Weights of a small transformer language model.
Architecture: biases on query, key and value, tied embeddings, some layers without attention.
Each number is 500 + 40 x the weight over its row's rms, rounded and kept within 0 to 999. Layers, rows and columns count from 0. Numbers have three digits each. The size before them is the row's rms in percent of the matrix's.

# layer 4 attention key, 320x320, rms 0.209, rows 137-217, columns 160-239
088:489478437512470547434478494586552462462468458490512517421466509442492499537544459524562480444534495490466497464507481530494546479509506516516423504505559476491530512497488539595457509497521512451505461529475578450508540549450507488540550439
089:483405466520506529494502452419425488474559557471506530495493385506465505439497535560480525525496503528465496513498505477463559490538525515546502549521521542505633538463457527447436496505509548554467510550518558473478523477539484489491525518
096:454563480435517478502465544454455568518452485480478562541495505450481494511431494498562400542509476563482472409502531533471490508554520506465528451485496524517423420515458451484543456457493525451465557478569535543478536477533480497499431569
104:502435505507538492463516422478480481461529484462504532472491503527539495493494482553482517528485512513494564571524482499467514471484512558518491482551543484578550521470495520607507504534542511536524474484557498515533460579417522522535506522
096:553576478517441568473507578563562429504410501480470533471570538497557491510515541477443436422542540402510531463540475517522464489427490447493462496493519485466502499465435478527457566499453524482569431430421475448502509488532542482495473505
105:480512484520565505468499511574553479550474439511454472438549546517519483488520503528451454387515510456484494516492458489643541496473424408439496450474521542448510537455438487498489524490550480526558474516395471481526464465494546494540500479
102:527545468477487455531546547525582459478445418472586528542521502491463487534528514518475446507521450521522503511479511494513499538485418437494560508500466528507437513513542478473423564459529410540502545512468484522558390545541475484449487533
100:453452517427539452517496472399481584491513541478526497538502515510482523445443454541523486519414521499476518511527491438444490470573514542535523393547495495467498436493547448504536466526536617480456454501553514492460455511469519461540488529
089:542491492441521535504523563465522472411492461510486478538483556470438437469499506516477492473499525430609525483542535533521542490565514460456494477550476487470448546439472517524461542448462525518512527517487476536428522535477552511496527442
088:546326540484469419494474483462443584431550596452506538472474544529435490476457453491550542557472546483453490503466519488470485484507455594474424536574530464575534520485436485437502471527514462500519454499530509526462526530487509557496473496
109:498429542474514489454466435493440528488558575464479507567516467462542489481482489495502527557550463592458549528551508517420537473454501628515493538520481503505571525496468484532497495533509529477528436549523540576482469531464498525496476462
092:482548514503476454525488517538545479535472545589531529478509550416488517499538548488570411501506467495477569490565475505463486449485493529467483538550489476499503571620430443568505542508525510402548496431513434495540508494454536482509469546
106:477408501491437484479519449485514537455465613455437497449471540442490470451488449466538514504524482498469482558486506527404538411498494555560538493570549447549527524529507464543542484567559540502480479491556486547480496501385503520506452478
094:476527503473518479474514477459493551544514511523442516559517473528531498489441446511524467521517488582504550524480537490462503490441524530474493542513471527490465491619494456518522487487420532427531508550473534534497529476451574513519494489
098:471538463534516504528484491554526480523491448488487489439496464482475497556480489526454498512518521465490465516452671468534500492549524424501537539478409527488448512473515595491495464465510476516431509489448521513493557530578483516491493527
087:462507474443439476551425434515460528587540553523460536470487451504401456474518448564509444483471437429530503522493446530553491520512499518592535538542489413528499496447470508459529451478458488557505541471469438509482438523476555531417465565
095:485501528398467481547484460450516428550535514478538488552607522528496455525457532538501522502429434552500474546499456511540468534501471558525516512485520483544499430539534502532510509510472575521539521491528410535495548528517520506516481482
089:517517473471452556536525479560548490529515475475545463490502483424493532522446518435458527468504548509487489493469461494549539470384482479511485456555429480488541585575477546476588528549511584529581503486552515511462485497507539448515566456
088:577521566477505494483502500483530499526474503578463547502468439475506504513540475500463578581500467482501476490582488546535476483495502497509556568532477484482426486472496533464444531486509560476583545462524496467453531480489518535496502478
095:421470521433550539506497459453424527548548441519525464500510535487492457434479518526493486532480552484467558465520430525558505451431496539451449528521513456532513495471482517501485514524460465506517411454473502488504515494488505419495479452
094:425457489444585448556526581560540504463449473549496458457461531546536463529575496501550537486546483537450544489490466554479455467483480495477447500486475485490501468516490464519566535524490550499552475514494518457477531526492472557541485513
094:527565504514529418520497505436470537408497444503505589503491417531417568469519495462495480465512504530470442546451556500490549614514512508513514490533378539554473534477549543509409459429491526540493582515621446529440410507568487544434496565
091:472515604434521451521504463463472391450505422485497508585564507503541522500468510474495492500443482522454532499505478443477440549442518426487516527522547501506502580504525542520541418461506511517493547509499504512462501522546526475513499526
100:489526525408489440487485501453496504494567524539505558549549510489471567553528482443408470484514548409532502499463483549457443535549586523491480477531538447494490470428524506500359512489479500494451454496508554500560501546532532510433497576
098:487467518474388468503600501392438589562540560544448487524487495468506436553470487525529550497555461487544432466446530510481522489519486566563452494523420523453482449465525493512531519583462524477413480481496492444521440514425526410471468476
088:502562466503502550543557477488442574562485521492445529504535455532529432457512488482495412517468500491497548513508474470448457396425490470535530494413457479497488479478523559496573549463403480532485467501535461554430484515491496498484483462
089:477487411485446447464544442543532542509485486481493504526451555476510412538461508526616568506429488523507476479456525475526477469448483572563479473527548415529485446504575473528492482465539542503570445490527488512526490562458454433505496449
092:552496514457525583523587541494480545557453540533469466551464506531505564536514464483424527395474527457524447460495546503525550482542547540474452478482420518469469480503525554477492447459507461505490568573470467432507540475525499489491490518
084:576496512526426561477438539500560471473492556575514588463489508554518552496495543485517495552476430561490499478464504451563466470508533510485575477504533492481472473481522532462575473598499580468573532526465442513458540539538480462486472492
090:538497544478482523475527514588515454513515485466465503546507606490494483457500478484505529442501457483484573418468479493487467458461511516450484496566513449560507511481440460520508498529479583468529514526532569523530502468459530502484561540
101:496482464533509574514517537464489475543489417564531488464484473486474512575445465518467521525505443409565492481460533474510527505604535492464485487480581535476521523525496571508468491457552421421526472527576572507513577517506442512554505564
097:500461529524484556493508567478501455582492514430552476462534431532473578450457556550509432562496489495543530524506541569495493492551506457473496548433540557500546530451526596461545517553530532581501425541535529520485530559522486605489492519
094:497451439470510457442568517533489549504510513456526530397507547456504461458491481486533610455519574493470570517522489450533510511556421484520519472561497452496500481527549501565463512465531494522398484487490534443512519455544472520547541519
096:535503475424481566442494522469528469497482485523410449459533481499490505500533485513501546444500506473411526480530419511496496513436489492488523488529516503483467543457495494515503557484448522452523585497489510564447510490521503537481479452
095:597527536433413452490532543528590518414527520467517492534512494478495487520474481454521448503585501498518463468466605511495499515481463499431496492509474500495423529550458432427464465463561491424580519498529503505508493499471580469519517569
103:516506513467442460559464431463514453472505519531465501473487570464534486457459470477514506469454466502471476529497494544459528454420497505404421475453541460467542458527513515481521478533479529521528490474486557503531535526510589473517521454
083:474531462480521449443436504598553564441533511415528494494494543512486542453461505492500550555521526509513513554476479498456467493527519448517524433465474562497473602495501494510513474556509467544461546542510471544478491528524536496458561503
092:505518461456512495481455483518446470493516499497513559501522532483454523504490484547468562530530536528472494496457483502472487570501493503503530416527519490398494503505482461478497524610459504471538520515483440539514520466464439553576535567
087:465551411538513457577542503544489553447495482490498494474414475517557572483533581444444434473514497511505455554447555478512501519496529437492572548462553492504521483478538515467453504432538522483444560495510431499498520460486477537581472527
096:575549490524574562516497482464525566499493470459531533437491501563479538479464557509538478475442473439494463454516495509526477476479520462491515518473489553487493551517484492485563472522452483501605479437541509516523452514518530487485496486
090:499493465526463435526556520540469538452519479522564479514570544525511462498483525523487528521532519494518482550540537483546551505544457433501565477473506588504480515445433454484358500527508440558567546524599461514517527491444497539497486597
094:447517577530550454527493441527499578462451571531507532487372417530465466504486492499470492442514480465536498506556512520488501564475470485582547578497477458512441556399507533449567465490513522455495554559525471563535506474584523532485493490
093:441513485433475451453454445503504570448523480459520427445512456475465544515524481522480539545566522553489559555476521453482478486508493536524518485470513487590560503452465472572493473494460501464487534416460551448503543520489472551520450494
086:501442562451529529548529488495430551552502493569419532482506439501479503492536469527544536499429447540536539562565600520510443507519527508459473485484465459458555507479531487562522464546490532512572529484521461452443501601544496465537469523
097:488556435564526392449564517455521442441449504522516482496442485516534516463543421454481472491517516498592488495510510447582493594520551502481549483479452519502463496438428484523528467523470408477437501509540516473501514440546503507508547567
088:517491536489488475464466454523596484508462559539426478487516535507475472456499476503510485490483422532472487523486489583518551477431493573494523533353420511497487496488494459469459529454440520523482548486491520542517480376438521440485519549
089:567468473503450511567512430476572516525533471472553495448494489485504556551495506514496524446509509482544497477492528507489529495539461495478539451571485501525491465526493450516468477524503502460541514505503493419577507482508547473457442483
093:510498504441548505528457500540547510498433495497522516557449516533569444496474507530532500509496452447497492407536496484484432464484555462465510503488483474504481535510533460560483444421452509466455454546480509430530421389556511536489507503
089:454520512540518547496494471586501516540556462469513467514521506499563515508511586536481560496483531468490562493485514554475457479419453543492492523488514485578552555514474517586528561568542509524549506495434524477487522433411522511471493462
087:517550481481531441531499548499468501519434510507467553519486521507473614583469478479468522445534547449465503481529500521519536563488513519503535533464460498536447485458518528505483475471478451520539449436478578514540475578564515468527550460
091:504540487447506454588455483439514490560511534470544555493457527512504525520463502548482508530463545438455486517474477519530476416470515515470515500499501437495511510531437545495479444536498454479453569477541496509559452536565426413525491513
093:462419477473491534490425449455474508492533550484516475502477535439493448480472552493613513500540531555504491554510506509479524495575574623511448421534500412508488481570424509596505496549466551481535460562522576524500506516476518476539560377
094:479500529482483573488503498523533436485578467498465515473489472469506429484552489533453493498455499477580460562519507486511548575510464420492530521507464545475470478456528550418519540546459454577421450497438462545454498520509477448551486516
093:444485518516484479478504490452500492523472458463553478506445493457493503532447470506563503482463439436480465510504434460497449500579490532503428493491438468531509474507502527555565492511463535443482529490455492508454602490564540492490435494
094:488542507516605436453488515554547422541483471513531515431493482508558524486483475440554436448517492456559507470462543477476464528481413527505546458545511400474459448518529456581448488500509492482477549517531518507548496537508554485488517577
046:497510524481536503549455531511529457502494535461477470475529516493488453474530508461489529478517470485485508514523482481549454524447475532548483500501496483513525485445522509522510472509587563489491450412511492513402520536517455561494454452
048:476563552582497476545478462473494486481537480480547510527534498465515536506523492546499499477505519503472500512558489516465549430478515615467497464525496573483533574475465540510490461484492533473501474500497549566489505495481492583491524474
052:463534496553411471571474490583523458452551495531567484480482577465462540481486534564539474477503490526497442495560503436461507471453480521572501493450506494491496486496529433549484477538480415547468542436486429396473492401534491454507443480
052:516493486544539499497481470582507497570507521485525494547568474515575476511517562560511427408525513455505503486389512528561565541503477538462509521502499447549485507445451555549448547478505516497551478494445527529514530547494477468480453515
050:527496556491486485524459487517491469480475490529605527477470568525414517488413454429437514490456521493504549579446502519496450520488533418485487451510512496484486456524608467500514435489463483477468574516544485444491451490572573456518415603
056:492478509524535504597483479478471530505529502458492505452500452531457423427466458508500492469566576431525501476478485463484559515528437509472525460530509494592510510498586493573525515532552510467531530538477557566560502430493496491487518484
058:493496508509480527486454539475515544536456576573541540488451456590584453483532472435467484550468538542499578586498525520485478611534543508521516493488470513502460555493469519422516517540564508499517530490536487562555497499482507498451459492
041:514472535498521482523487537409451550486539504579510519510512437443458480461478501516468497492405457482487525507488472577529513515519401484520524471500478522434510430561555504557472450519477456538492475463524432523497470437499455511566450442
060:461472520532494566551447475545519579533540447532588474551511498489535555522471496459543475508496521476464400501485559442472517508480478470588512509564507530563489491479541499568537489472423438512413501529486564402461591471507512445557517491
050:575486480437472451506495523544525503555524591526510452431509427525557447474498513477494490495434583624489483547486485426488540507524527500528485495471533492565519478493421481497511515495523507529452512625476504465444541493472529520509470547
043:444509465409551514512523570537562463573550481480438506497504490467523432557563555551459532427486542488573537457476462480554544461487449546487478449476472466534501540449458470479458550559573512462553478598413488555499476522462434565531505480
057:531531521481509509459461528486480459512461506517500477505404492565433562494531454513509511529506490462465595490456442539468460543513542483501513490470437527425463478507538488424467477507532550576546453480432499573510462567508514505510496486
055:485472514488494501468476582513486528448425513546575500563522511541444531489478468450484499463486554491450572502459479534442467549516488473521500482476527592444530454481522501460514460508507504567439502519591501438558507457521546496486514484
056:513521459575460433537558507475494540482435538595503526529487424491594542468484463430472487463518473542435442538545543525498418526537469496534484504530501518478500523530452558552445498525505507479487540443554489519522464497492478494494439504
058:487433545525517492546488497516480563414508492552516501472522462482538432563483483413476522469542502464477466511532520477451482501470463530478467500471530582497476549476526487606519475466491517554484595558545503468528588471495533475461509582
054:486570509542444523523547525409457472547515518572494525461510470483534513522491498558431469440498480514483466522514542465543459452499442545501448458545480522560509554538446521531447503576526501514494476532543478464468495563456499513530458506
061:486510495550560517529532498487505453491513451543492495517517436470538520477455531542453420482526449497492495492479563582544514485558490487498527490549507455563471531468489580503499535505511486502531520485532476561478471559460564549535425521
070:530546494458529555569483472494498532476597495434463483444559525453521486520530571606470507455461549549521431503603476510509561471512532465491458519507498443516537483492480515539460474460476510501586440471437475460460495456515459490532535460
057:505432535509517448469539508505503600502474531477468449534474512508507472496483456365553530533499570525526535517541533474364464412472524451455486575460543461483499416505516472484544482450459488463432498484571565507452481468546565482531496550
097:455486498460496460502477421511491517436497487513567531424530452506562400556504491505417487473484513527474464525522486494491479514506529526466466484493591498548527530479454498573419488517512492523507562479523438479533545494492522513518467573
081:521451538526496478509540508470493554424485574470487513560505451497526411531529461455491488549511526557503484527506483556478482523469529442441481514477494512493468518477479485546462449425510446476541529459532535400519488459513499473538496475
083:521459466548523497426521471484502471551511481441530480527486493436507476473449417503550599550541517498454474449476459445491498441527499505467541552582529483468481531482478550557557540440445488454446428503532484550475418469497446532443584521
093:552568478487528482437524489469425414476533523470516485540535477558468539507561438510469513516566509527484486465550482560517486465560566452516534419518497517518472509519537473467506544507437468480446550526496435451481449504502519581530510534
103:480533488532519556556512537452500492521519505536493451597549458469523512502417469455468517499583446514505564483485459492482454506535518536592543492487509524555504509580538440495497536470512453511450536555459540473502468521394411487515456543
105:493506543570455528560531528453517517495470570504509449601479556465496492444495535434604496578534445526549533505458477470502481541490509509497520502464504522554547470491454458529514524513429555463455534470497503478585433467567493574473563516
110:479598580509494509502452444479482474532461524571488480540436513458528454550603520537515537506543500464461504458461527531516535475567530547463557534481499473504555484525482494507437494469544543532548515554469564525415496483492526585512522577